{"num_hidden_layers": 14, "hidden_size": 768, "num_attention_heads": 12, "num_key_value_heads": 3, "head_dim": 64, "intermediate_size": 2048, "vocab_size": 32768, "hidden_act": "geglu", "norm": "rmsnorm", "norm_place": "pre", "norm_eps": 1e-06, "positions": "rope", "rope_theta": 10000.0, "rope_fraction": 0.5, "qk_norm": true, "attn_scale": 0.131, "bias": "none", "tie_word_embeddings": false, "parallel_block": false, "extras": ["some layers without attention", "capped logits"], "init": "trunc", "init_std_qkv": 0.024, "init_std_o": 0.024, "init_std_up": 0.024, "init_std_down": 0.0, "optimizer": "muon_variant", "learning_rate": 0.00983, "lr_mult_down": 3.0, "lr_head": 0.00367, "warmup_steps": 140, "schedule": "wsd", "decay_fraction": 0.777, "decay_shape": "linear", "final_lr_fraction": 0.05, "batch_tokens": [65536, 131072, 196608], "max_seq_len": 1024, "doc_mask": true, "train_tokens": 1136000000, "max_steps": 9711, "dataset": "wikipedia_en"}
Each number is 500 + 25 x the weight over its row's rms, rounded and kept within 0 to 999. Layers, rows and columns count from 0. Numbers have three digits each. The size before them is the row's rms in percent of the matrix's.

# q: layer 11 attention query, 768x768, rms 0.0726, rows 318-319,381-383,445-447,509-511, columns 240-287
# k: layer 11 attention key, 192x768, rms 0.0687, rows 125-127, columns 240-287
# v: layer 11 attention value, 192x768, rms 0.0833, rows 64-85, columns 240-287
# o: layer 11 attention output (transposed), 768x768, rms 0.0655, rows 256-276,320-340,384-404,448-468, columns 240-287
q381 104:505505499488492473516504489500516525504504549492520496457533548517476487512448528456522459484453507563533489522515450482506512541508457485506486
q445 102:510515499485476471527543490490465483497516508464534543479474560502501509501503539472504517489516509532533516511524465489523478510540463501528547
q509 102:505520496509469442526513545502509486514490534493485515485490561499503498516507511486484500487450506548529492493524473476496513505524475498486515
k125 107:544478482536510501524527457479512517445509462501449512477532524484535475478515514458536537480502495493511480517546490502501508498539455512483502
q318 108:515476485458485506459498482492535486507481465510505470484519471518488533493475529483454511502518508509468541479545508535484496444460546496547548
q382 114:509508533488512504502482461510540567518478502495498521449508521499485518465516438511496498513526505431468545493511528469462514475520488539522517
q446 107:500472565488511484466494499517509471506467448534496499468498490496505492448465526511524539557530461477469506514538531503511480513479490504549541
q510 112:523502511474481506476475463536503553467472471514538507444519525499505492459495507506480529499478480466449552498515520487527489502517491484517508
k126 096:543474464475546506501475493497506505541490483502483507485508464534561518453459499509515516503503472511491507539545532507515532485560500503514487
q319 106:497496485525521470519508478494503506503500510487476485508498476503494548527502503507538490520534514476528504495462501486512468509510471481465478
q383 109:535514520562540466499460488493493517474475540529523492535475511525495543536531512543524513499496514492487506460501492489499460511529508435484484
q447 100:510512530547518467459473499490501500487498528565492494540506504477503552540474486562489525483477485474478491470481467514510478510533498520479504
q511 095:523500518537508483500473492498448486492502533500513457529527494517475531529515475520488484476489466518480527497490501510510464509521512468472492
k127 101:493514514548461533511519474516486507506424542485522476523515484517477496512534484517515517483523517511469492503479548529529469508494479476532427
v64 100:491480548461471462532525497441484496490466498535524494458529481511512471473506486515488477501467542509458521499536481509477474488518512535508498
o256 116:501503485505510515490486532571512458493513522521500465512496490519498486537529509477522524518525492499528478510452519493456514482478510510502561
o320 103:497485517560493484498490485510464468530470481472485533530505555470472457483519531547499492499471522488458493482527486504531492512508493515470469
o384 109:478545498472534502504508502435508509491492521529474521510498510499540543459520451458492476490510465525485520512531514506526472473512485522540467
o448 089:517506425521492522536478453466414517516495462451517490504480494512483485487441468496470477507519516502520503521490513478494520517506494443506472
v65 101:489481491471517510504504517496480477525492462461529525502524507495478524505531467499490483542474473466545510484504519467454472439498497483507499
o257 115:474535520497486502493515530499530496504486511490489529489474501477496546476503553471498530495498530476501485506485461511507510537481482484470465
o321 105:471467466503511521503443505526466496486511464495533509531532479495492482516485514496536486488481471542479495515484521485505465462533519518497516
o385 105:531523498473507498514493487526544506528462525500469495482483483492537478493531452536464491517508533558498532486545552541525483473536487511555491
o449 099:538474490520498464481535496468493478519471520481521476511520505475488497482497502510507472512495472499539465493550506490501501497526505468493520
v66 105:512463536470503512484530485523511530489461479540484525489446497518477459468490486534502484496486502532492464551503474498495504498512459463540525
o258 118:469506522511548484474502505509490416498499525495551442469545482535497515553517562521510531503526461457513472487502505501526491479529535527502480
o322 103:526497466498465533505499510483524512509513544505462532526477504467520494459526453517489497451485568519517516494513472491471520525506490500514514
o386 096:506541468492496471484524524496488562542504469516489524502488525537508507491516480445500459517489503523473510497496529498491485473491481470472507
o450 101:517495496543470537528456465492510513464505504454475538519460501454461486475499457502480463489468519519500527505513537482474509510443459464504517
v67 095:475520439524489532471516499537495497516488513494498509531509496546482519503510457525507494523489483471496524498508533478505514483513505488493500
o259 112:547450527478528562502446466451510522504470516541488463515490538502489491509480556468456528538489509523523479518453518504515529535491518514498518
o323 097:475529519506444479551540523525459498523540475441507525501521495462513543517512459492493484498509518488465487506527476438482464510504527488513507
o387 106:543495466471492464448481508511518490483490511480503531450476482536523437491546447515502474460516481477517491494543499536504466466472502465465501
o451 085:430516496509533495464537537511512516494499494517508522505491492481493538482486489459538500452514518498423512487487490474494511506482431535480500
v68 105:513478529521474491507487519504477463526506531492465475470535454501543522515491476477478482460490485529559508502525476534488492515515527512543487
o260 117:480492470511513492486481465481469484501513474485533505490464549529498505479481509418516474517482532485471517542495512531472496491483495522465523
o324 101:491508492525474511495510515533524512485463527574463485523484484490498535510500448556491493493536508498501528471523484466516509484516534458524453
o388 104:533483526482501476468496517559485518513479474461514506521473490490483462515535543550505539502498453515464470499488483541511491521522483503524524
o452 096:536519503467470511516501501516531528520508508528478505466548486512499482496486506554501525472500499501521500474466520484503485504468523499513433
v69 109:502487425508510510510479493497495501483515524486498510518503485502464503492514526515504496499508503500522464492513510467500477477516536483474505
o261 119:486479540467512531536448507508550488504486513509451493540520483474536475497494524484511461457498546520501526503518506491501450507482471494502542
o325 097:494527494509527481488552521521469505516502482485536505486480530503494495477509478516498535537520473477464466504517481508511547507497479510471473
o389 103:484521478504516466524539525497480540520479488511491509479495521529462526504504466515474549511526445471533489502452530540482501490529541512545470
o453 101:516527504509485506504509455507489486410484505494535520475512474525530537495474486514519489514504499483499496517507483477518511534504458472482493
v70 100:514485506524476466517477540485511492500545539465525511507533498510502478488482534508485517490505485461496513504528482538519532479525478527524498
o262 114:506500492474538508522509487523514505549513485523452562508474488537548506490523507499497481497520502533494494521482493484505511517500502483510515
o326 100:533534497503514486505516460453471543496519518496511491530486478467526444473485475493467516494486504491512467464508509545533515470514546516460486
o390 104:483516519549489491469492507471495478493512487521526460483503518497451559520511525501504490481477471485479500525517526462511491490479514497510556
o454 092:483512497502536495519482484499529489504456508481492467492536481481490493506469464493495537512504508509524513480556469481501476518508503509514503
v71 106:551459541507499498501540484460474486524467497488455487490475500454512480525495477489500491493516540482475486483527528489496443465505522477541520
o263 117:524481491471468484492471539519509491539552510493557477488528522495477507468504527463516471514463468481493464545499498511521566545457506523477495
o327 100:483527486485538491475476478514465506495467481505435510537462503543508519484512487514484530434563490520521509478470498505518491442522474473517499
o391 106:462503489492524505496489461515533508459499518536522487504536488503541503535478480519466528509531506498526518485464520501456500510497519511505484
o455 096:485501497504497540494507504492489479469458495491462503504471490475495485490493510516493499569497503508484516412514465501517487515503504502501506
v72 106:489485483512509525527468522509515508520525492491537511545485478470501473558511523488491508488505543512558513490498554460493532531526478546468504
o264 116:514505500499486516497457473489530528484482479515496486494474527479516496490527486508522502511466478541470501480510514488491537478455489443516495
o328 095:473471517479523470500511505506490538515486488453530507528534487515526527514494492496498507487525480492506495515467464465487499517538514556479500
o392 109:498527473501465499515579518514448504484508530510509503464508489483507515476493493502530510482517525439518503555506447537490496506489477498485474
o456 099:471533459505524541587544471471518465504493495474494496486511463534497520459456491492444451515486520492485473500522558506495444515524525535506508
v73 103:488514492442509466494527510516479519542504472529471541497491510510469499500525501469511514500527518447455469511425484472501497541527492476510526
o265 108:503500495543506539487499473470516509453476496506523486478523480529513507513455508514482525487506511493500488496491529481538540443465515548499443
o329 100:501508510493455464488509558531533511504464504518502509550464499485499502475559445465501477529493516498499476486525475510458470549509503448502522
o393 101:481495496458522494511506464490479487539549524485509458499532513487456552520510548495494488477504472507528540489503472502491540503483490523470466
o457 104:508513500452482545492511504486492511486486499483513511476470545480537475495552496529523485500497490487490479505517508540482467497540498470493547
v74 099:487454499525505527515472524484479473514533495482539449488489480461531528507500516474529532508516485530440543476515537481486524471512488516491429
o266 119:523499503512476526515523456522493523501504516545505512549498479538487505486507493513467466501489529467495520496498516475525506499460524482511503
o330 103:469502513430516526483483489498472514487499482490457461441530501480518476525452511491517549510527482435525520493486496514518446475487525479523462
o394 110:508512447514504459456492529481524500509531478452551522453485513524514484480501507489492473498500517509511425482469461532499558500529483512484530
o458 088:535491521487515502492468522492474504512475509488438471512492522442520481510499495530485493503461453526493500505501507503459461510530461521494472
v75 097:509472519517503492470489500542496512508497482523485501488511525484562509485502511513487510495469477509507485492492492440502503520502517509484514
o267 111:484511506487500478506506514515487489485526525513487516518490481502453537485573514487494469509494508499490488491505445510494500501479503509517495
o331 098:480496439541545488501449509520483495522468462490514493449518527536484458473493486514485529484563500482519519500477530456495459504525503482472496
o395 101:498504526505455505538485513484503517530523513538528462481497526537536467535476494489543502497468463510516467479538502484465493482501498535510478
o459 093:486536486516550524528531468445522500485452532486486491508487501509521508505440478534450487480477544478503497507500523494506533510503484460507565
v76 103:541458507498482505513525513507524526479520537451448525544505506510490506497494479455457502525479473538503425513480500484525495528484474529504515
o268 118:485542528510469491503503487511511483506417510490534481494508508493476500473516509540537473480528521528486509501477503496483542493515507453464481
o332 099:508494473514540490487480495522446509457559470520490485523484499491475491532503504506485456509504475483523485502516477520530498511489486527524521
o396 102:471491497509513486461476489501533518493517480492475489506494477499505488552504525496522552481464519483494507483489519496475513506510517484510507
o460 105:572471496512468529525519488480489493520549496495493512540520471521517537459485524463456524539523494492549518515562533514501479508497485566511523
v77 099:485464517479512479496521505536509469468479461466527531549516484521506489486464517488509518506496554510509504546496538470447477516502465513467509
o269 118:495514485532548461451493473508485498505537526529470456472471510528510474504512487503480512521490466459518485532484471506497503488454470472522528
o333 101:496465489487427510505506470471521477523476483480488543498503471485514505556451559515500508517549472512538453446546541509491503477523532525488483
o397 106:495493517501469534519469513475499558501497497524543527541502515500505538468521528512482499478492529558484531475500486499509503508513485503495501
o461 090:521510508519545511500539526497537464476503456489491536485521495466474517485480486511490474497512500508458480512555495473497507500538523507488492
v78 100:479513491491531511472533511521515519543471522497506462524491497535524531517495505521496479472474537519520513512472550494471506545537454544550471
o270 118:467485464505479529513460471532494494501537489502474541509510480506476499546532563458492539537491485563485487446498467524536503492470531490476501
o334 102:533457511477486501511544518465508492510517467520510488517520531489497520492452500576510447518514480488544508545525510494499512511513479484485498
o398 104:514545528497511485490484483527452508490486511483504484504486528491519514485505455489516472445520527501489486507488539485481575508508488513487496
o462 095:498496502509499445447541533448547530468439532494521487477527497503509512495497502513532501519507524487497493507491497503490492515493480498540506
v79 100:480521514501470502474512495534531520491478469519512491518523521524523467503539524502531544502490515481491490478486508517500485443510523499470469
o271 115:547493455507506506526555513537484513495532486480480499496483521501508549528503483592472511506539478556484511489476469483475490498543526472460530
o335 101:489492536480498493471469470446538470554483504503531499514491532526468500495498537424542483510501472489533496532554564462507514503462511501516468
o399 107:453516505537491498467501494529501483473481482482497475457534505497487446458497518489483497458469512486487477490520485544506528508460456526488433
o463 093:473518516469490500509459514474477514510507539494519527531481477467523478509496496414518477491503536436496507491520510522565523510502489546545525
v80 104:510501550512485517485515506523480498487459522510470548497481505515481492502491464502502528476464495490516453524528469474506461467507535529496488
o272 117:516548475494484515484487486473536518459497451505504463472497468479518526497481504540496517503483500511480523478505457509495531505514439504530485
o336 104:476487509542519524471526501521469454527501508477485517537528542537497438528483530461489507528485479497497514497477522504504483546504533510487495
o400 100:497438490479516464552499486496503504513509520515536501523491465497487476502465473504503467487511490482493501534526538473526491492483521462518497
o464 090:534510485492460468496530510515507478491507501540462561480503491526474502522513484503524493494496523520519449485481507523511481456472536491452535
v81 095:468507492529528510485505467477518481491528491482522533497478488502449496478533513499521484522516515492466501486510483493465442496488487502461534
o273 105:511488497459497523506491527535466494492524477548436498519492516537548526480491481545487507479473514468494521460474522469487519520500504446527468
o337 103:497522502511526484531516453508498510511477461499511476500548487462481533501540515463493537531519513490481484504505534534510507471521499522506533
o401 108:500518495461461478536511494501531518506477522480509516463485511499474474502471530492482482478495460522502479483473470498531447493495499543485510
o465 091:450505500569513475482491489467513471491495494474567467501497472490485471539505489501542490494529514531551489529536502492490540518480500505525474
v82 099:528513461505532487516484499573507517530492522486461552492484514501497522509501520532476500528523478462502515509503520500511506561470504474521512
o274 117:466483500518516500491544502504508511525485504484494499516481475477513496505472464474473510466480544508489488487485529515482494490478512524495523
o338 104:516517512460464474517469520513533532494477472513474501506565523537515521496486516541527498493509492513492519543494504492535465508530527481521475
o402 104:513481507469478528508498472493451459459494527548481501514457484518500532508494495511501498525515506508503479510520459489541537525468501477481485
o466 089:503551495493539519514491492485476503571527453462530493439493525471460490517508548496516456510502461503524509503517492466500489515533472506513486
v83 107:503533537462498510478545506525486505523490484484495511497495503531503495478504520489499513535488494538468492545455524523517446483491483469448571
o275 121:517484444491535486510482484454483517509524513541501516488490494478490521507471486530519549478497488467539530506509487448508531488480468494528488
o339 100:458515546509478515519467526501494513456510520481526496550503519481526514521529536466482476470476551516485473495441489500485488546501490515469479
o403 107:522498483504479470475490515520509473491505502447519489535507491495535499513495518486500438508535502486473508475578502566485511496519507488539494
o467 093:503505583485494510461525509556509485514503487513509493481478500515489477483543492491506460548485430509492478496442523502468479516538549507474505
v84 099:494492517475507476519518533499522509504505510472538507505531496450508448483467524445448521477526490523525496529469554543485519561503552484474496
o276 109:489495491489479514429481470476519466493507537483450508472466521495489441505496475525536531482536493519507543506485509443472483456453480507470494
o340 100:498501510526507550562508496535498520454487489509512528526505501551519514461473480464514475546428458508517470503507479526513478504531498547543497
o404 103:543519523482500490523509504497485511513510455509505554478495493514488537517530538509514489511447539529441460483492499488528525476491481443498488
o468 089:486493484508511458545518532488494498473491541514513426528512467498506562477507528481464463507486488479505499465509494531512495538548512509499531
v85 095:495523496520475490471502508499485487477454521487481486500549507477541475504501526494496485464493534515468488527474465511494519523441478522509517